config = dict(
    d_model=448,
    n_head=7,
    positions='learned',
    init='trunc',
    lr_mult_o=0.83,
    train_tokens=413800000,
)
Each number is 50 + 12 x the weight over its row's rms, rounded and kept within 0 to 99. Layers, rows and columns count from 0. The size before them is the row's rms in percent of the matrix's.

# o: layer 4 attention output (transposed), 448x448, rms 0.142, rows 18-63, columns 0-55
# v: layer 4 attention value, 448x448, rms 0.187, rows 19-63, columns 0-55
# q: layer 4 attention query, 448x448, rms 0.168, rows 64-78, columns 0-55
# k: layer 4 attention key, 448x448, rms 0.17, rows 64-77, columns 0-55
o18 109:38 41 49 35 38 46 65 54 48 46 68 38 44 48 50 49 59 41 47 39 37 54 43 55 41 67 67 43 57 21 59 46 67 28 53 77 56 62 46 56 54 37 58 49 42 50 68 36 36 38 40 58 35 56 51 73
v19 100:56 65 40 60 43 69 67 56 51 76 69 70 50 65 54 55 52 33 37 34 36 69 55 64 53 33 44 50 32 50 43 30 48 43 40 13 59 40 53 37 64 43 56 49 48 27 47 39 50 48 63 70 60 37 44 46
o19 110:63 39 61 36 31 61 60 38 61 62 41 70 62 36 50 54 55 31 49 36 47 61 41 44 44 40 43 53 55 50 34 43 59 57 54 57 75 46 46 69 54 44 59 55 46 51 72 50 34 70 56 51 55 64 41 64
v20 108:53 29 35 71 38 47 60 81 39 63 41 41 47 54 57 45 82 56 70 53 46 49 43 52 44 61 56 63 37 45 43 62 36 39 56 30 41 51 64 46 62 74 49 49 53 51 60 33 55 48 56 25 47 55 42 66
o20 113:59 71 56 64 72 48 57 40 38 42 29 33 75 26 43 39 45 60 53 72 32 50 42 52 54 50 47 75 49 38 50 40 60 34 46 38 65 63 66 44 75 52 43 40 34 38 40 69 52 58 51 40 65 41 70 60
v21 102:55 66 47 47 55 27 44 74 33 46 49 34 45 41 48 54 60 38 43 52 40 70 48 44 47 45 60 59 36 65 52 35 53 41 51 46 44 55 33 61 62 55 68 43 42 64 39 46 60 50 55 46 48 42 44 70
o21 109:43 41 59 15 63 69 59 48 40 55 50 58 55 50 56 57 38 49 49 66 60 58 26 34 42 52 56 47 53 63 37 43 31 52 47 46 34 52 45 51 64 49 30 39 44 39 60 59 49 58 56 44 51 68 44 63
v22 108:49 43 40 55 47 59 40 37 54 46 52 36 61 67 74 29 51 71 57 65 51 44 38 60 36 44 53 47 52 39 59 51 17 41 47 52 28 40 59 62 79 70 72 40 25 49 58 67 58 60 41 55 53 43 49 35
o22 114:33 31 59 40 25 37 38 45 45 45 49 60 82 53 44 50 54 43 28 40 32 40 60 58 39 35 30 52 56 63 44 47 60 38 48 64 46 58 56 48 27 22 54 32 53 36 46 37 44 42 56 28 76 68 41 52
v23 105:59 46 63 66 47 65 54 79 42 51 47 36 78 60 49 65 54 68 57 63 43 65 56 79 44 46 56 54 51 73 26 77 47 55 69 53 39 58 67 55 49 58 46 74 47 57 62 43 62 58 26 33 55 57 57 54
o23 109:40 55 43 70 45 65 41 43 48 63 55 54 33 44 40 58 36 58 41 41 39 38 40 38 73 35 26 52 36 46 44 54 39 62 53 48 52 42 57 54 43 27 31 57 43 67 63 38 49 55 43 34 53 54 47 36
v24 104:54 50 56 46 67 50 38 33 46 49 49 29 65 50 48 41 52 35 75 56 35 52 62 40 56 45 64 49 43 52 44 48 56 54 76 68 79 50 42 52 53 39 49 59 72 23 47 19 32 52 46 50 28 44 38 63
o24 111:60 58 43 45 55 44 48 73 36 60 73 55 70 45 29 69 47 56 62 58 46 56 25 34 58 43 47 52 62 45 79 43 48 52 33 36 30 37 36 40 48 53 56 59 50 53 51 46 54 46 43 57 68 34 67 51
v25 115:61 39 49 46 57 34 53 47 60 51 42 36 51 47 49 22 47 51 39 49 46 54 57 74 54 32 56 42 36 67 36 37 57 71 45 39 42 54 63 46 48 24 32 65 56 40 40 45 50 68 33 45 53 53 54 57
o25 116:68 46 47 49 46 64 28 36 39 29 43 69 39 54 42 48 62 48 59 56 61 57 51 66 44 36 26 44 55 48 62 39 67 37 28 45 75 62 71 61 32 58 31 55 51 48 65 36 35 64 52 38 35 41 33 50
v26 105:47 52 58 27 69 43 59 42 54 33 59 39 40 41 58 53 45 47 57 68 35 45 70 39 35 39 62 52 50 46 59 48 36 46 49 75 43 52 36 42 58 46 63 67 53 28 40 29 46 64 60 54 48 34 49 55
o26 109:30 50 66 43 53 64 59 54 56 45 42 60 36 53 49 58 36 41 46 33 52 44 36 55 61 59 49 33 69 53 47 35 57 57 80 51 29 69 64 44 34 42 41 33 50 56 63 51 29 39 65 51 43 64 47 51
v27 102:51 66 41 60 37 56 69 56 65 37 46 23 46 46 57 68 52 57 49 48 66 62 59 50 52 65 17 67 61 61 36 61 25 47 75 36 48 40 33 46 61 69 43 63 47 26 55 50 43 47 40 59 22 52 57 49
o27 104:32 68 58 33 50 61 46 48 24 87 55 37 31 68 36 73 59 45 32 36 38 53 55 51 53 66 14 47 42 35 45 47 40 24 52 40 30 56 63 43 36 40 50 58 59 37 63 56 39 43 45 42 38 46 61 48
v28 108:51 38 56 50 52 41 46 51 56 66 44 54 48 58 64 39 35 40 57 53 48 59 65 57 40 30 47 68 58 42 59 28 38 53 52 67 48 31 50 66 41 50 29 47 48 57 59 24 44 55 63 82 79 55 45 42
o28 114:61 46 43 57 69 63 57 68 74 71 64 56 26 62 31 73 62 56 36 66 59 50 47 49 66 65 30 39 30 72 52 61 42 38 46 40 63 38 61 58 47 55 47 52 63 38 50 54 39 34 59 30 35 54 34 52
v29 107:62 47 42 46 49 64 43 47 44 43 53 46 76 43 77 53 57 73 52 72 51 61 62 44 47 63 52 56 70 52 34 68 45 29 36 49 40 49 51 48 56 34 32 41 68 41 51 62 43 42 63 43 44 63 50 57
o29 112:13 65 63 58 38 55 57 28 40 63 59 60 65 49 43 60 65 46 41 49 40 43 25 43 72 60 59 68 38 49 57 50 40 61 66 46 63 44 56 33 65 36 61 53 42 30 47 40 35 72 73 39 71 46 64 61
v30 108:39 55 66 57 42 51 56 48 56 57 55 34 24 40 34 54 61 40 74 60 40 45 39 77 51 53 40 54 29 58 64 58 43 31 72 43 54 67 74 43 55 65 49 52 60 58 47 58 62 43 68 46 67 73 43 51
o30 114:65 35 49 48 34 50 46 50 54 33 47 64 54 41 63 39 52 66 36 34 61 58 71 40 59 42 60 77 47 48 48 58 55 56 42 54 56 59 59 74 46 40 84 53 33 37 40 61 33 16 53 34 49 50 73 42
v31 102:59 40 37 34 42 38 38 49 50 56 56 78 66 44 33 54 62 52 60 57 31 55 42 63 71 33 46 78 44 68 38 66 47 45 70 44 51 40 40 38 54 48 62 45 71 53 38 61 57 42 46 41 37 43 40 18
o31 109:53 57 54 49 52 55 28 54 57 60 44 52 51 52 46 45 61 31 72 43 29 47 41 61 63 47 38 55 34 58 48 48 63 49 70 43 59 45 58 40 49 41 57 49 65 55 73 67 54 52 47 50 39 55 48 40
v32 110:50 37 59 40 52 73 53 48 81 37 34 56 63 54 33 41 58 52 55 30 46 43 51 69 33 79 64 39 33 55 32 48 55 34 41 54 38 48 56 71 58 47 41 40 56 59 44 59 45 48 63 73 43 53 48 48
o32 117:52 32 51 53 19 34 39 44 48 59 67 60 47 52 13 49 52 34 43 64 47 71 43 53 46 55 57 56 43 57 43 61 44 68 58 49 74 35 51 40 51 45 53 51 30 56 48 41 59 59 69 46 76 55 43 60
v33 107:69 56 69 48 38 44 56 32 38 61 36 38 57 53 18 53 45 66 54 59 37 44 49 39 50 77 53 60 50 45 36 46 49 50 50 33 57 33 48 46 41 48 48 50 73 31 29 46 53 55 54 44 44 42 41 29
o33 113:67 69 24 44 32 64 55 52 63 48 53 53 62 41 52 52 48 35 41 62 64 75 49 59 39 50 58 62 49 48 52 59 53 43 61 64 55 49 43 33 41 63 42 48 51 50 73 60 66 56 29 43 65 56 49 59
v34 106:72 56 51 60 52 60 59 37 75 39 67 59 54 31 60 52 66 48 53 65 44 57 51 54 58 53 72 33 34 52 15 59 71 48 63 33 43 47 32 28 55 57 69 38 63 49 68 29 50 52 59 66 46 48 42 39
o34 112:28 45 66 34 49 32 59 43 37 32 50 65 64 54 49 54 56 44 58 46 43 68 57 64 31 59 43 45 60 45 51 57 66 56 47 31 55 38 40 69 55 65 59 58 48 40 60 46 71 51 37 44 34 52 48 71
v35 106:73 33 49 56 57 64 58 22 67 79 35 37 33 34 51 48 54 59 40 44 72 38 36 55 46 49 52 54 28 39 68 40 30 42 47 42 45 46 36 53 35 39 49 77 57 48 47 59 50 56 37 58 49 48 48 59
o35 109:52 52 64 49 48 30 54 48 64 55 61 29 38 69 56 50 70 59 36 63 77 38 51 64 34 40 31 54 64 44 11 43 59 65 55 43 45 53 44 67 52 34 46 26 34 53 67 41 23 41 68 51 46 51 33 58
v36 104:43 53 46 38 53 62 44 55 63 62 56 65 44 32 49 57 25 51 63 30 54 38 61 34 60 47 65 37 19 81 26 51 55 23 53 53 49 39 49 51 44 52 72 49 58 67 61 33 56 60 54 52 63 53 50 61
o36 108:53 69 48 40 51 42 46 67 46 58 58 39 58 37 35 57 52 39 54 61 42 42 59 51 74 73 50 54 79 51 69 40 36 45 48 42 51 46 37 64 46 58 46 50 25 54 42 62 52 70 55 59 52 53 60 36
v37 110:33 57 53 53 68 45 50 55 46 34 53 44 72 54 29 48 62 55 57 30 48 53 49 52 37 44 52 33 60 47 56 44 37 24 59 59 33 69 64 63 47 18 20 56 36 67 67 59 43 48 62 63 32 34 46 62
o37 115:63 35 29 77 38 50 58 50 63 27 77 66 38 36 30 32 34 27 47 43 61 48 67 46 39 52 43 51 38 48 45 59 47 80 59 45 52 30 48 31 34 30 52 44 39 38 43 66 32 30 52 71 43 51 52 50
v38 102:33 37 52 54 37 53 64 53 41 45 68 60 52 43 52 42 50 58 49 29 46 40 55 28 46 56 50 49 51 55 55 56 48 52 58 67 42 57 20 46 62 61 42 33 33 50 37 63 39 60 84 57 60 59 51 46
o38 108:32 55 42 59 42 42 50 46 45 58 49 45 36 42 40 44 49 65 77 63 37 36 44 54 50 46 48 48 61 46 36 36 40 53 51 58 44 38 56 76 53 49 49 44 49 54 72 54 56 47 48 50 23 43 61 40
v39 103:26 44 52 56 43 46 60 33 19 39 34 29 47 73 43 49 44 67 67 72 62 46 50 14 56 25 43 36 64 68 70 57 50 71 69 56 38 52 51 40 53 67 67 51 53 50 51 29 75 58 59 64 32 42 51 51
o39 106:54 54 65 66 49 42 66 59 54 54 56 49 47 52 52 73 47 53 30 48 35 66 53 44 42 61 56 28 67 45 46 46 24 34 39 48 35 52 66 58 40 44 48 54 55 42 57 58 51 43 31 47 58 35 51 50
v40 103:47 58 64 42 56 49 56 52 53 45 51 61 39 43 43 66 47 31 53 52 53 68 50 55 42 61 32 54 51 28 57 45 53 14 58 29 65 47 53 59 35 37 58 41 54 42 65 32 43 54 64 44 33 38 75 34
o40 106:49 48 52 45 48 59 49 43 68 33 41 42 47 35 47 48 57 37 58 45 50 78 42 48 48 55 62 52 30 58 54 61 42 67 44 62 48 47 45 52 33 53 61 47 32 74 51 34 64 61 48 45 57 40 34 25
v41 102:53 74 62 33 55 54 54 55 40 39 54 57 22 39 42 81 29 52 43 59 56 55 67 35 39 54 40 66 32 29 63 58 64 41 61 51 46 51 34 48 25 44 64 44 69 59 45 37 50 49 30 70 26 62 67 34
o41 108:66 73 61 63 31 42 60 66 70 51 53 36 52 63 59 59 71 68 71 46 49 43 72 52 38 50 47 35 59 25 46 51 25 50 62 49 36 55 61 49 59 31 40 43 66 54 64 71 56 50 51 68 42 49 36 46
v42 111:59 75 37 46 55 57 59 45 76 61 59 49 32 52 42 42 52 38 46 29 51 47 51 39 33 47 34 60 52 56 29 68 65 64 48 38 50 58 48 48 33 72 58 46 64 47 58 42 62 46 72 50 52 63 45 24
o42 114:44 36 46 58 37 29 55 65 53 46 49 41 42 43 53 43 60 64 54 44 31 74 34 42 50 50 33 46 52 24 48 56 61 77 56 52 49 36 38 74 28 43 34 71 52 49 60 64 59 52 79 43 50 42 67 50
v43 109:48 67 20 24 48 70 50 36 61 61 51 47 26 67 51 61 50 35 55 46 64 30 47 42 46 46 41 64 51 71 60 34 34 55 36 55 40 52 52 39 40 50 60 52 44 57 41 64 60 39 54 50 65 34 48 45
o43 112:66 50 68 57 49 47 63 61 38 44 66 25 48 51 50 54 27 30 65 42 38 64 47 56 39 43 53 48 46 41 40 48 68 47 41 47 64 62 52 47 48 51 53 59 48 45 51 75 49 53 44 59 32 58 58 51
v44 106:52 19 65 48 62 49 54 38 57 53 26 55 36 56 64 36 46 72 59 53 46 54 53 33 49 54 48 27 56 53 40 47 48 68 47 70 43 70 48 47 44 59 65 45 50 47 45 57 21 41 60 61 75 41 46 36
o44 109:54 74 30 40 44 53 55 74 42 50 53 39 60 61 33 56 55 52 50 59 50 47 50 54 43 63 42 60 27 67 69 45 48 40 40 54 57 50 39 53 51 43 62 61 21 63 37 54 47 60 33 36 61 47 42 43
v45 110:56 59 48 44 41 63 64 47 53 41 53 42 46 50 62 42 39 37 39 74 44 45 58 67 67 28 54 56 32 53 55 58 49 37 61 47 50 44 28 51 38 71 42 52 48 25 50 48 67 62 46 50 53 40 57 39
o45 115:71 38 47 30 49 69 54 26 55 54 40 48 54 31 66 57 54 57 32 76 30 73 40 41 49 26 53 59 50 76 48 29 54 57 51 45 50 50 70 41 50 56 57 57 48 68 54 36 62 32 51 38 50 28 54 48
v46 109:55 63 38 41 58 64 64 54 47 23 68 48 42 54 66 48 52 30 53 51 57 55 61 32 61 61 60 50 35 51 52 61 56 63 42 51 50 49 35 53 50 48 39 60 49 55 52 34 49 60 49 32 61 42 32 37
o46 110:51 55 35 36 46 48 55 66 26 43 58 52 53 29 62 50 37 64 51 51 46 45 53 64 44 44 69 56 67 32 46 19 41 75 59 41 47 52 58 43 54 67 47 36 50 73 33 63 57 43 63 70 41 53 49 59
v47 109:59 22 53 39 62 56 65 70 60 56 53 37 51 47 55 59 43 47 55 48 83 55 41 44 31 64 48 57 20 32 42 49 46 63 44 59 54 42 60 51 58 70 44 53 70 29 51 53 36 35 57 67 43 46 39 53
o47 116:77 63 41 46 43 37 54 69 36 50 54 24 45 46 55 52 67 56 47 46 52 41 54 42 68 64 44 33 42 51 47 60 39 39 41 32 62 64 49 52 66 43 43 37 36 49 65 58 51 67 23 63 41 59 47 69
v48 117:69 62 59 33 42 48 60 50 79 38 67 53 50 51 51 52 72 52 62 15 24 30 42 45 32 25 54 48 36 56 49 52 72 52 57 39 37 45 39 67 56 67 48 37 43 46 74 55 66 51 48 62 27 67 52 46
o48 121:74 42 54 47 45 38 61 68 52 37 40 65 26 52 41 43 49 23 50 58 41 68 45 37 33 69 53 65 62 44 50 48 31 59 66 39 45 41 67 18 52 54 58 59 28 44 50 39 58 30 63 39 67 36 43 39
v49 115:56 59 54 42 46 42 30 68 51 45 48 65 49 56 29 41 40 72 34 53 48 37 59 38 40 49 57 40 63 42 47 59 54 48 56 69 43 53 61 45 38 47 51 56 20 50 47 48 45 55 50 62 52 61 47 32
o49 122:42 63 65 41 50 21 54 50 42 35 36 50 59 52 52 55 62 58 45 59 47 53 34 41 59 27 52 59 60 52 52 72 42 46 47 52 57 54 38 40 62 63 41 63 72 51 52 31 65 53 50 38 54 30 51 44
v50 108:38 42 67 32 45 68 62 76 44 80 29 54 46 43 36 38 49 42 37 78 62 56 63 52 65 66 74 43 67 49 43 34 48 53 59 37 74 49 49 42 67 41 47 46 53 56 68 69 55 55 40 48 39 54 65 37
o50 112:64 31 22 38 43 22 17 57 48 49 54 44 60 53 63 37 71 53 46 50 54 35 51 44 47 26 40 56 70 54 45 55 73 41 51 42 69 63 63 47 52 52 56 56 54 40 66 50 77 52 47 55 32 41 42 54
v51 096:48 51 38 32 62 43 24 61 19 56 69 58 36 67 63 50 41 38 49 46 54 44 51 67 35 69 26 56 51 45 46 38 54 49 64 50 68 71 67 45 53 46 40 64 62 38 55 50 45 37 39 58 60 62 35 64
o51 102:42 55 57 52 31 42 78 66 41 44 41 64 57 68 48 39 56 60 49 51 57 52 41 54 59 59 66 48 67 47 58 67 53 62 29 76 40 35 56 46 46 55 38 52 61 57 53 55 67 55 78 53 59 67 49 73
v52 112:44 60 43 48 41 38 66 75 63 75 49 61 40 54 51 35 58 30 35 68 59 47 65 61 54 35 32 46 43 45 36 68 56 47 35 40 40 42 83 21 59 60 52 39 58 58 70 45 52 50 49 35 78 61 71 36
o52 117:27 40 49 74 60 39 27 25 44 53 40 53 43 51 47 60 35 17 53 52 47 56 44 58 61 58 54 33 54 54 45 45 46 50 28 57 54 49 41 43 49 59 37 45 28 53 50 60 61 52 70 55 49 55 40 49
v53 108:49 54 69 46 46 51 66 35 40 39 40 32 32 64 58 49 49 68 62 53 63 79 64 50 56 44 58 36 26 39 48 61 52 65 50 38 40 32 46 58 49 51 63 42 53 69 47 32 58 54 44 49 38 49 57 38
o53 113:51 54 70 50 47 47 54 73 51 60 47 55 67 38 59 59 55 44 30 39 39 43 49 61 27 52 51 48 44 54 61 31 27 58 57 47 67 53 48 40 60 35 45 96 44 52 65 63 71 65 27 30 64 30 44 47
v54 111:52 39 45 46 61 52 38 23 42 42 44 43 63 52 34 54 50 46 45 31 40 54 65 37 57 55 37 49 46 36 45 37 56 65 55 62 65 44 30 49 62 68 71 56 53 58 49 55 39 66 57 66 31 56 43 44
o54 117:48 38 48 32 51 61 40 71 56 38 55 61 35 61 57 73 31 42 50 47 66 49 47 63 61 42 67 48 33 57 44 56 50 58 49 48 67 29 35 42 41 39 35 74 53 64 57 50 51 65 22 54 58 64 58 38
v55 110:49 48 48 39 54 47 49 68 73 36 66 48 31 40 36 64 46 35 36 52 34 45 53 32 39 52 36 45 63 53 55 36 63 88 54 45 54 53 30 53 51 50 64 31 47 48 63 66 36 54 60 41 53 54 33 61
o55 118:57 33 33 49 45 46 45 63 42 34 43 32 52 48 44 56 47 56 26 42 59 30 44 45 42 31 56 54 69 61 74 46 40 47 59 56 61 37 39 52 47 51 46 59 39 57 50 36 47 52 51 39 45 53 39 44
v56 103:26 67 33 15 65 48 53 72 48 42 63 49 59 52 69 43 44 43 61 44 58 53 58 35 48 44 37 52 60 62 52 57 56 64 35 60 54 23 46 51 49 42 44 31 52 46 34 56 52 30 64 22 60 34 44 62
o56 110:48 55 43 66 40 39 60 34 46 38 57 64 45 74 56 48 36 59 41 40 56 63 52 44 38 64 44 41 44 39 54 58 51 59 56 48 35 59 26 08 58 58 55 53 55 80 36 60 45 38 54 59 64 62 57 60
v57 103:39 58 43 40 51 45 22 49 68 44 46 60 56 44 34 50 31 59 41 53 62 51 27 66 52 36 38 33 59 18 46 48 52 50 55 44 51 56 53 45 44 64 51 78 60 60 56 50 45 65 40 61 45 66 46 47
o57 108:61 50 38 62 55 46 54 48 58 56 34 58 37 70 51 38 26 49 46 50 38 47 33 45 40 49 65 42 48 60 62 68 60 35 59 48 32 64 61 47 50 63 62 58 44 43 50 59 62 37 52 45 45 45 35 36
v58 099:63 62 56 54 51 62 29 45 34 42 30 48 52 54 61 34 61 63 54 60 52 48 45 45 51 28 36 55 74 52 48 55 47 49 42 38 50 46 31 28 33 45 62 65 49 50 53 42 27 42 45 60 61 42 51 41
o58 103:55 40 48 69 54 54 35 46 35 47 65 49 71 43 55 32 48 18 37 50 46 56 54 41 48 17 38 71 73 43 59 48 44 53 50 59 34 62 83 65 70 54 63 32 55 51 57 69 55 53 56 28 48 37 60 57
v59 112:54 59 64 43 48 62 77 69 53 57 66 54 58 25 43 60 46 73 74 52 39 54 36 50 46 57 58 69 57 48 41 70 51 49 36 33 61 34 63 53 36 38 43 60 53 55 55 28 35 51 61 46 37 32 61 67
o59 115:62 66 55 41 44 41 47 31 55 47 77 44 53 17 45 47 74 23 54 30 66 71 49 56 56 41 69 46 45 45 25 62 64 44 61 57 56 36 44 48 50 62 35 61 71 39 47 61 42 74 60 34 48 51 61 48
v60 101:51 58 54 37 58 52 70 51 49 65 35 37 69 42 57 51 44 35 53 45 62 60 77 48 33 29 30 52 70 45 47 45 36 41 60 31 48 40 42 60 39 69 53 53 49 41 34 48 47 73 64 63 56 47 47 42
o60 104:56 69 41 41 30 44 56 59 69 52 46 63 52 53 69 33 50 59 50 57 68 63 36 36 43 47 23 38 51 53 41 56 54 34 62 32 47 56 46 44 60 51 36 38 69 44 44 53 50 52 45 46 48 47 42 51
v61 101:49 31 38 47 54 60 48 44 37 52 43 52 63 58 47 41 38 46 68 40 43 52 25 53 49 55 37 44 42 48 37 38 68 06 42 42 37 53 51 34 66 76 39 69 50 41 50 61 61 51 43 55 52 55 42 31
o61 108:52 73 53 63 40 37 51 56 44 34 49 84 58 56 53 51 10 14 42 25 61 67 66 32 60 55 56 53 48 55 48 46 33 49 51 46 42 66 58 46 44 48 57 63 53 44 48 37 40 55 52 68 47 66 39 66
v62 109:59 51 42 71 48 85 48 09 65 45 59 63 74 70 61 56 50 55 61 43 56 47 51 49 59 58 30 45 68 51 61 43 46 54 54 38 45 55 53 71 53 44 54 51 51 44 36 59 32 49 73 79 53 66 45 68
o62 118:37 50 54 74 43 38 50 60 69 53 55 42 39 73 40 55 43 31 35 48 55 37 50 58 78 34 30 54 48 43 73 69 43 57 49 62 52 46 51 24 40 49 42 38 46 48 38 64 37 60 48 42 45 44 40 83
v63 112:55 47 31 34 83 29 60 45 51 45 61 63 48 57 41 41 49 47 32 49 45 53 42 61 78 62 40 51 50 45 14 75 50 55 49 49 28 64 61 52 60 48 57 54 64 63 49 38 57 43 53 37 49 63 44 54
o63 117:48 38 57 60 36 66 35 58 50 57 41 79 42 36 53 44 57 48 40 64 46 48 43 66 27 47 52 39 48 47 55 65 35 65 54 40 54 45 53 41 33 55 45 59 34 45 54 35 60 68 55 52 40 62 15 49
q64 062:51 66 33 56 63 49 48 40 56 40 44 28 59 68 56 53 19 77 43 46 50 40 60 55 33 50 55 46 41 43 32 50 61 43 56 51 44 44 34 49 41 52 49 44 35 56 47 37 43 37 28 61 55 46 46 38
k64 065:36 34 53 53 45 57 61 56 58 54 41 57 58 63 72 40 51 59 54 56 36 57 50 67 51 69 67 59 45 51 57 68 39 56 33 55 43 32 60 60 45 67 48 77 50 45 57 46 57 30 37 24 62 45 45 49
q65 062:54 39 52 51 37 71 55 62 55 41 63 50 19 30 44 53 50 49 68 45 41 58 50 45 52 62 53 46 55 60 66 28 47 64 50 49 70 36 40 50 68 66 35 72 20 66 65 73 25 39 49 57 41 46 41 45
k65 068:53 51 54 71 50 30 58 45 53 40 53 52 28 58 60 57 64 37 33 59 65 46 70 24 46 25 31 75 61 49 65 53 56 42 43 36 37 42 65 57 37 34 34 46 51 35 46 63 66 48 50 51 75 54 66 43
q66 064:59 71 49 44 60 42 56 58 51 41 62 38 39 54 64 58 37 67 52 26 50 53 39 42 61 61 44 53 55 61 57 44 38 39 66 52 40 42 52 55 49 65 59 47 55 69 41 43 62 21 65 63 40 55 60 69
k66 069:51 68 64 39 38 53 52 51 52 52 54 56 49 41 44 57 37 47 62 54 62 38 18 44 48 61 49 37 57 62 60 73 39 68 35 36 48 56 41 30 66 34 54 55 45 52 74 49 51 60 40 31 47 43 47 46
q67 062:55 40 74 24 21 51 43 25 39 66 54 68 49 67 70 45 49 52 27 57 48 54 52 26 49 58 29 26 45 73 38 49 57 64 56 56 55 45 46 59 59 20 63 79 56 44 51 53 36 50 57 48 65 58 67 51
k67 067:38 40 41 45 46 69 31 40 46 45 68 53 37 54 40 51 30 37 54 68 45 34 44 37 46 38 36 69 49 48 56 47 54 45 56 65 78 70 39 35 50 52 66 61 27 36 49 46 38 49 46 60 55 44 54 36
q68 060:47 52 41 23 35 19 56 33 43 61 40 14 48 65 30 38 51 48 37 36 32 43 47 41 54 52 50 47 64 39 45 62 38 44 51 32 41 48 47 35 42 37 60 59 37 54 50 51 47 73 41 52 37 38 65 42
k68 064:28 61 58 62 50 46 44 50 41 47 82 41 44 52 57 60 37 42 63 63 48 46 54 67 39 51 46 47 37 81 55 64 60 53 51 53 53 66 47 68 41 38 56 54 56 53 66 47 44 37 31 43 38 73 57 45
q69 064:71 41 54 51 64 58 49 65 59 51 41 38 61 42 42 64 49 59 52 67 56 60 75 35 62 68 44 58 43 50 72 62 49 25 46 36 31 37 42 50 67 75 31 64 58 35 50 48 44 42 51 66 49 41 60 57
k69 067:29 52 40 67 42 38 55 71 53 41 43 63 50 59 55 43 39 54 67 59 43 28 60 35 66 57 48 52 35 70 36 47 57 47 53 49 49 46 37 68 35 35 35 51 62 51 48 48 44 35 68 45 58 61 57 44
q70 063:38 34 70 44 70 40 60 51 56 27 44 53 28 33 58 44 56 52 54 41 60 54 77 78 53 62 49 67 36 59 35 55 53 51 32 47 62 38 49 49 63 48 62 57 50 55 47 56 19 44 24 45 66 66 54 33
k70 067:21 55 39 40 49 42 40 58 53 48 66 55 44 41 56 58 66 41 63 52 65 41 56 60 42 36 69 36 35 37 52 47 35 40 60 39 83 39 58 73 37 61 58 46 30 44 66 54 39 35 66 49 30 68 41 60
q71 066:41 51 76 40 50 67 73 52 58 30 55 43 30 43 56 54 33 55 44 58 45 64 18 75 57 52 59 50 61 48 38 31 44 59 55 49 45 48 49 57 59 53 32 55 39 51 30 34 68 66 41 40 70 43 50 44
k71 068:53 61 49 59 49 67 65 48 44 41 66 61 44 57 64 46 57 41 38 47 46 49 53 34 32 56 46 56 72 58 65 37 38 57 31 44 66 35 56 42 37 57 53 22 47 33 44 50 37 53 47 63 36 54 56 48
q72 066:54 66 46 61 55 59 50 44 40 34 59 61 29 50 42 58 67 44 27 45 62 46 58 59 39 49 51 47 57 50 65 46 62 49 31 38 46 78 49 21 51 56 49 73 44 40 52 72 56 34 38 51 68 52 43 39
k72 068:49 48 45 48 40 69 29 67 34 45 41 51 18 73 54 37 35 60 42 17 28 39 60 36 33 44 63 41 40 56 49 53 51 52 31 46 63 51 59 62 45 64 49 64 65 38 69 52 33 28 40 55 38 35 58 57
q73 065:44 34 62 27 61 32 42 44 61 25 55 56 52 77 54 41 54 54 56 47 54 58 58 31 54 55 37 44 37 51 40 61 57 41 55 58 41 52 30 58 41 48 69 51 49 35 57 48 47 41 27 57 55 60 38 50
k73 069:58 63 52 50 50 46 55 45 54 51 43 37 57 41 57 50 45 43 39 44 66 32 49 55 38 53 51 66 41 53 42 57 51 47 63 64 58 61 43 51 62 58 55 33 23 64 47 44 71 43 49 24 54 37 58 58
q74 060:47 53 54 32 34 62 80 42 56 47 49 49 40 60 58 48 89 44 67 53 42 47 67 60 51 61 50 22 40 47 60 48 50 40 30 45 37 48 42 44 50 46 46 62 57 52 50 72 53 51 73 44 34 33 54 64
k74 066:39 38 31 49 56 48 39 46 49 68 43 58 43 55 39 60 41 50 59 65 41 41 45 41 45 48 62 54 46 51 46 51 59 46 45 59 41 30 45 63 66 43 48 43 68 58 33 29 54 61 52 32 50 80 53 30
q75 064:66 44 55 29 20 42 33 38 39 41 57 50 53 34 38 43 63 51 65 59 62 47 61 27 69 43 51 37 42 40 73 36 49 67 38 45 49 60 49 35 53 34 47 71 17 16 36 64 46 45 38 70 27 55 59 44
k75 067:58 34 55 59 44 68 43 56 53 28 55 51 60 69 43 42 42 49 53 41 75 59 63 35 56 58 44 61 29 32 47 62 34 32 52 39 49 55 24 50 54 44 47 54 36 56 66 42 45 36 59 53 39 49 60 26
q76 069:59 51 50 69 53 43 55 35 35 39 62 56 49 50 33 56 48 29 50 43 49 58 31 37 31 33 46 54 35 62 60 44 49 34 59 51 55 27 60 49 71 55 61 73 32 41 57 62 53 32 45 51 55 48 64 41
k76 072:62 52 54 70 39 53 46 41 46 40 64 42 42 40 41 50 66 45 36 64 62 51 75 56 51 34 33 56 48 37 41 53 22 63 43 45 59 70 62 59 37 63 35 53 44 48 39 54 59 56 60 49 52 50 54 45
q77 065:27 36 38 31 50 45 31 39 40 52 41 46 43 29 37 47 39 45 64 50 71 61 31 48 45 59 39 45 20 49 60 49 44 31 41 51 64 40 51 58 71 41 57 60 68 48 45 43 48 45 71 42 49 51 48 51
k77 068:42 41 59 49 63 33 59 66 56 47 41 40 52 55 50 52 47 51 64 50 50 42 39 65 52 68 53 69 55 57 33 46 35 43 38 46 53 46 43 45 59 80 36 53 60 51 33 46 62 36 60 55 62 54 32 55
q78 066:55 41 43 74 63 38 43 49 60 48 44 52 48 73 31 46 63 42 41 46 43 50 67 42 74 73 55 65 64 38 54 59 37 47 50 65 48 31 37 57 36 30 56 63 57 39 59 51 25 58 52 59 30 56 74 53